Weights of a small GPT-style language model, trained from scratch on English Wikipedia: 3 heads of 32.
Each number is 500 + 50 x the weight over its row's rms, rounded and kept within 0 to 999. Layers, rows and columns count from 0. Numbers have three digits each. The size before them is the row's rms in percent of the matrix's.

# v: layer 12 attention value, 96x96, rms 0.062, rows 0-31, columns 0-95
# o: layer 12 attention output (transposed), 96x96, rms 0.0731, rows 0-31, columns 0-95
v0 109:495501457487569522457533528607409524522533511451461635446525542560406528492485495530495477552504575474501507476583474493407515593593522455581436494507435481462495471431541576522495496468550445534451532506437386507539517547599516436597490508504555538438435529498470555583487523489434527452
o0 116:555563455531492516512445469493567489531575506557520550573439524411549503548528460507543509443493593513435400491390490511553469491417468522491500478530509463629523549594455471557536489484460578503598595482509515493512508564470506396456402443486479555494572476466613426517512486512561500509
v1 103:626502466519430429496555378491477557416500511599548449548494514473496529509484527555519456448535442501496575520439419549463472559470477594616470504551449449472546588489540471594535438541531526531478506469471525572531535594480532570440508494430455477459442583529518517452540576448496474489
o1 119:453430520506435638473469554545425439493485503444559553529439546576502453552457543450455470457474471513486549524440599543550505461543499434438574534488442510532388518571545529452533571508459479467416429515570530484421505507464455491511519527549486502588599496469526531528469442633467527471
v2 102:531414495573555480538552511495534408471521525441558494600494535479475576524491473524608544530473441503547471468612527530475422521517424482589523485471575502506474436494556504410496529537528551446543600490410483479541582416523464573513548543536587604540448464498457471552535500497507581558
o2 107:506462411417515420505515474482435528490420476430492491479512458544569525520620493528439503476487545450457537528406450463440524527466508557537427480542352554530521597490545495499521526456436479504564462457527544549582440451521535497410434420497458512490544660529463514479483495490507439458
v3 105:538486499524616521554507512511431476536596559486396474536590519589612472510468486568433511442572392541465577531497420462521547504519485488465445434508548505521480539462536581457420471443450524503465603478498478433504490508585520506500550387454558488472501533576481559559536524482466437467
o3 111:508464503423490466519467410518519439509528500610530465542452500442409525536473522443594515498435498466435441522548492547549529544587519484493584566559431511519488615500493519646507565492446566447455433569429566494564482496463535464487463548508487540530412527467459472454485456444573575565
v4 102:611552519538515495523402494484442563510500514432581450430464450473563405521493467523487479471492509437525547560459403471513477636444467495428540459506456420463503590431414486465489506480410451580465568419437452521505479474560558484453437491537592510513572467457434485490514515483440515525
o4 104:452411494492584536505595436498582522550523526553503534482540537616351500460506441449494523501463560543469511481497617536610512420445499464484454534492519471540503572520453451525480548503533570494431507526502553526497500495481476436434553514557435456512447628517534580496481505551527499608
v5 099:541475468501552557478465485520571442601467520507466527430468486457575500417499442525445509517523481551508548442499475464546473480429472486575463466491504578575401388492558482416500478472545510422424405614525518491430428492416550509529564496468466552421440445555550547433489428457504515436
o5 102:435529554492444509488529519545484567427561463464479437542504520447495497492512601486497517525607541413549506422588362526502555502498490534505521444547471513489514449528403494587507570492510519516558573528565587382543430547495529526460539520438466524468520469473382408564437557518460496490
v6 108:629562544590507511503475552525444525536521497504520491517506526450471544528455495422629514584510498504477516499460498485507558427485439447436478424497579493558443551549565528400581448460475489449487440411443526498438414436409475534389451500468549530517466491489424490529511456505394555490
o6 101:556313529526520516523546437518513495549471472525467459407466594601511406561577530617470466487445516445575522487492517441552513472484503528527528637589438520514566482435471427473489521560484553511499558509486523523610497538426498447511508539476444549524501487568451488513507529497485512488
v7 099:431437562503456454489495429521532586462565580447441543571498499535553522594430417487490484569464491484603581461481472627498456451476497477549502501408452562522534535517507562456490532530453524502574507567472453512425524497581516560527554570500477517447499508462431492526501521546517607372
o7 104:454494410472590518557537509461526482448507407537525489572477556469462469489517511590566514453551478493456545550477539365529527483585546522481490468541434508438461485571484491472492473517435489537647466415553544504501420399443598490467448441478475487476552509507493556552465398456582468467
v8 104:465502485532609476502518490479534467418521517476627455560480418488527528523447502495430595507507439468568386480436547466415467509479491566503538440494537526619530520503482526493539531537538504465434583488471586528545600421516565480551512558478492422469501574530510457539528518551404480391
o8 111:428472459421523489451449475568571441510524504463323605598582532491531487509582433469468519472472551535546558591516519473487457569446469406523533461525427556472476540465541498506439483561511511567433455513540474472472454506461530527464476457476517517498556462524414514453462433432521400555
v9 092:535501433463506514489539596513504428456427568453489570485517448533539532552534551524524478369484469569565487424553583424544558524509387434469483476536478515511455454449540513563555621449481440433540465529509549431502542428450591598482511505499517436547463536547467545461549451566529510520
o9 096:440493563445507415501386412458513593464512450512465496546484484491543523501412448555538520627499595472441466546524425582381521485531561618498515455537514500496537501551525457474509496541492446614380569470478522528511436571500516462527555554496548550486459518479482507570491541470498478458
v10 095:540555396523514453458466607484546491497473485485382536499553544532437499587477504530435546496452542463602467541572501593550611523447461453491454532559516442521443464496537522567518483485507543524506549507421486453570564512544393520492509517416556437554474467568446551523602547475478485579
o10 094:479483502516460511533468377519469487532616483493520476518531416517486512506428515455519473476407578514483451560485517430485553384532450522427498567520519534602588549545443500575521509501462440590464417510449448500548558528547578466559475508593499451498522508455477574535626569568504491468
v11 102:423445455488548574537511400480496423495529588487440466494514448559483506525556541436509586382406531508459478506523464466506442496514531429485414459552503465554422567479482439532481581490529649477474492408522578561519551510430449555472479493497444459448517487557446427469537476451430516484
o11 100:580489527504512485512464495577534562445404448374510549482518536416443543586544461554442534491508452493534452449505437515557435451494487519470484493597491579521532528429502605413519463492547455521390464462566491461524494465503505487568513511593569563501525500487492563494483398575476575599
v12 102:579525554655496445475544526534500566489502518485468494530543525384452490565518541494476527492448486488551512524559524567506407553483586452510493431428481472519549600567466556523486440477542489574503433442506415502447599515489454449463523547515444458458518544534339536483461548457500484442
o12 105:460389494477558527514486571587435422486549482523526565444502483558459497488545411545561449443543518440514486516443504417556594483515540481500510454539535518531480506508601374471519503544418492516516438497503569433523466460464588442593481462546551438493524420544589497454535508551438582566
v13 095:490517507490456522459526468482635486547549457559447494408503551504546458525569391437429511480472459493502519519509477505485504515399498474436458513462591537466464504592559522505412502415544433558462568479367533616506534517494496497484501505464438555449457465496402475392452532551448554511
o13 100:532433506475541558455561460421433507507453455379532464476511468482443505393523581549482529458511492405533531551603456530616566513511451435481492533539552458567516639489565467451532453489491546485555512497512473473469542506452560566575535461481574492575541472479467558501510479427518394486
v14 107:538535532604471547417439490465510446522555488484501559499578465493478407462538507482402518558463435450519497564511460516517568493402373545534464492493449543468567503455495503423463567457458508450467478467385544524638473527443451491476484518525513522471499450383501531470470516436457422591
o14 114:544489519460495521565555452562451518553480503568533412552522504558491551477504477512494422507532519582555491547551408428526513497517521414546523548508533465599416626438411447475554478493521441516475468516397554561511521486588500478501590577522505500467625489538537547498495569534446395507
v15 094:451527462589447512483445481535450520490541561396484462456443491482467395537520431460539526529548449523477537512537545491489603545616473488490506525521488447512528436460389454577534497552519465506512448493451519479423454521441426551509420483499554607443470530523459566534459527554666480461
o15 109:526478505426441588513415470498513567580441498642519430541537479471463532398518590549476479532458580458462387540392472505514398466525449532495440558451470511499521485577590519406472490489484483492546584480508505500449498475484511501473521528512441423416523490457511490434540554546447561537
v16 090:494481501523488499502523534473483522474541530546420457523456496563455529566565556569520525465455560495456562427445463488438520441576492462498533544549422552514556492543405495420458499530490612412402394527426515564544522512492449392453481512526497482469418487445557538459483453376414430500
o16 089:619476520536512478513453572511557517493516473481541488584483532466560411547392526495534588465473466558582565516444487506558512409452421493588411504522583443538528542450506523500560579544487490476410478466546581470542480413552515507489548505485587437443631504492549429514504524520475496524
v17 097:513551542483516430511602417486524567516520482446512435530512593453498393400495487458493526560477547512556538576477547542526432550534482495554443481488481492419535436519444434457510487508535455557450493518482400490494515531620519569462417573533484451535524485491384428599516553493585460549
o17 104:509453479526524505523413459436501426526432475493621500475661459558429466485545512517505510432542491473504536462400495470473503506529601466470526495450489460601482508584462451472500440455485484380430474416464537516505490470525488555463506361429421487537421513512502538501528450554447534526
v18 102:610506452524554507536555561498435481531531444458606588458488495589535541390462583487529561508495485452525537439442534438490477520563558487660476531511508545568510437474493510589423540460507447504510500480564511533498476493545465453539600544499503567499484483534630573542505478534471472445
o18 104:407555528548419480465506505493611538462479535476464452491571482381507493506555406468447503491465518613525399518474547606522528558507516555451495466557461510485457502492444527548442494579475475536541511539489535528654479480464497546442471390481512437492466462454513374535500558520524442486
v19 095:543490617531538544469495548483517495552514524398591546442563535441503527599440419481549450496475482492517554575539456476426576438462479447462541493453484426445541466505549443482425630508446518532473504511601483566447480544468506411543543606421432501447541540499488508531536498536479566500
o19 098:425466426545570440526515460487483530429565565587507460508458570573364456498519533479446560517522475456505439503393502560485457549421515522454485447513460587488488475505490470523610406470536499570536579465429511472515550447488570451430501467488542484592538434566443483457469514413488467461
v20 098:406506425533417483573483463536524611595508438535539433477506468506486529427501483555454546474534519508548454537496506499483562592609509502527509514439554505499454487491571480457479404481530511412565503483397460590486545485510410451487441480492470520404521615468521539576465503519414432445
o20 102:592563610453522580360482490524499463568491503479556577517507611489482492521569528509543427463483502565411494489551512412543524453370560513459465507498452517549512547493556533515475580517555507520486537511530503468520516446569470593538480429479504435577581477570486481445469526469607498523
v21 083:501528496543523461542516422445533544501522569556548498457503510580508567429438556470486485572435462429442503540522469481458573506525541536614544491443415529470455555482472423447442463525571462474459504477598486487479393495409556500605529538482503543576492522484377520535578495602552452493
o21 084:522487524564558603512558541529504435538484419447517458582587422473450521559485533525517483565572421555506460515428557530499493538450470439461505441549447516495578497476556462465476414472543542487464557574519550600505520479536571482389402528483455463486452445513511426519458415555450600493
v22 106:551504497532496505549464433532489539507478614481574521535479518512489495458510545515442521458582530464557440542498507513390490564537416538402481473547498512365515472392502499505596537500516475499414426497553456483525556496574429524459514443538434450641460443517466557537573518571556562490
o22 108:501462470499526447447527514494497572498522400513552444519500454522444476549509450574543535513477504587440544480473550472466554524424498515535546495472482611626405508579526511478501508436505507505443526468430422526390474620419522522514511542444440494460525569399493367493473555553539521547
v23 097:563498489514429495480509413493432486468492478541433482551534543514475437490536485538561555590572455471557485493415450563497531522515555555453533434530489521588536499426493535524396525447487533419521544607508528531473437503538563484575550440416567408374489474431514512487443555458420451435
o23 107:531557477532508597566503473482478512524525458537483535553428428430469500520482510431506515510406443560429519582602470359637416436588520446591443501527480480492415518493515438512533538531512466475465516568517511437564532492475527479476495466525394489626425489504488488493487477529454493470
v24 101:500524506454505502516538444519548499552535532514524508445497598555543567504494494584405532435526555523475491569511517395519487482553521471540498479534427493509534541550411490530444553502470491559485491471486476450625478591546509507436578380446415532547629443475407514397534440433513463535
o24 109:500490556549528482596535513509492523533468520484487423439540474532474532482456521439520458482580472518470507489494494549521512481460505522508504442389510524532483598634582468504568498574540543488383356484491545527495546465401419470610480505609552522488419456511535469554517517465415452561
v25 110:550515458468430504425577488511632489480556427480513449529438416504571483485536498497540495515500637486442433549493508480513594512534468562538479481441509539526497389392579490460554520393466441505503587538486590517448449515486468457494521495477514435520451424499514429557479564506519439424
o25 118:474560583583391450423478465453455529510495454492471541458464467512446495527553549531477432510437468523482545570592526529450457460486593503529480473504468358592523479529360472436434478503554541479506452508520512466456558548483481522404434506472589518485519521535374452478483479454475515573
v26 096:475500451549370465584498513523455534454465465507493517533467379550497481519442532508552434449488565438512444475406585519453518555522497461530494552439511502478497640560489473498478529548497523522523509600562524431424570510468467517550577439426522462476451537544517515368540559449521591518
o26 105:405522563545519519489495556467477458504483559522527498468363507479626530509533473542500520503496458651475523531503513459551512485506532462450563490605600549458548482507546591535499420542505514571510525509563519469375449448487560442536491524498553441452498564463461552590440490485539567427
v27 094:556455461499393449394422631535537520509460519458475469505477486422475455523562539521564462620544458475466530585415486481543479497509517502481523452516530417429554445447411485436502515436452502426475546500532420510460513532520499475556419423483547612563495467479519525419553482485548512438
o27 094:398587500536611447566522442471450537512520494526578415483458571590551534479492488424536545530447577480508383524526492525543560459506434439577476567430479508501560472499495487490466492491548461405493425535523549477518472560463493399431552517504550382501553519530514446528455546597505529484
v28 101:474489435425501513440452483453599474576511520320457497585518534509600627613493527536442525525464523501471395540521484507458552535513570515529445463473458492533525567493537453574499546446520460515488481469465507492560426504612552478471489519441521572506567460517460552499535486494417476523
o28 108:574486587446546451562491492566552594405554557567489508462536401469507521470522543503520496508542572526457489605461592523571508534471439477557566455484411409460533506539433471473597401496486538482481453496539446465485561559456494525565528391579564465517525487521466488522535503456578477544
v29 102:584430536501533492616540523487477441507473525469594523400457472512474485487581475470532489460502507422442592497405528524385485466492540519545424468441557516470418439463476492484407540440479477485464527485500627496469543514410523499574509518480514464548443566427545603531512541458436572483
o29 106:440543391539468553419474494515501521494575493507412432490465573463508540518497554557404580466468509480504442573483534505583508548510483572464486458570513563536482642404502523512486485563407525464435586476506530481454472515590523547396517526415468486487580476574493438562469524445498503517
v30 104:506528555468498579482562530555484586486464473500413499555486519488474514485534469526548520500509497442477394490510401535530486521516497596540503481444490494543424472437568455564551511460473489460465473460579435540467543577469460460491530592466531513532457431504474511426440585553405680396
o30 116:493493433579465519507471436532403471517550587432485602409436492485501480480527481534518510571452465538525531477562544463513526490516447499490540406574430521517508480617446510445539489508554427388584633563482501526492488452468597455557507530511501494475561513501555408551538420458522506563
v31 101:497635465562470514472427445475493537539426567514515516548598416511525476515482561518546489486550468506522505639443460536430463483504519471413613538489574512526451570620404477559490489487491411546530518570504601467492534574481524534456577509498502454469474543491577501508500421476480535505
o31 107:470444626537528467607493514530459560547539509532506486550432557496442432490499487540428468489415445604427513424580545520453484513527438514450518537473526507466446516479574429568564398532468547578509497502497356466524449477614490545540539499476486487513487527520460509474574462568410504506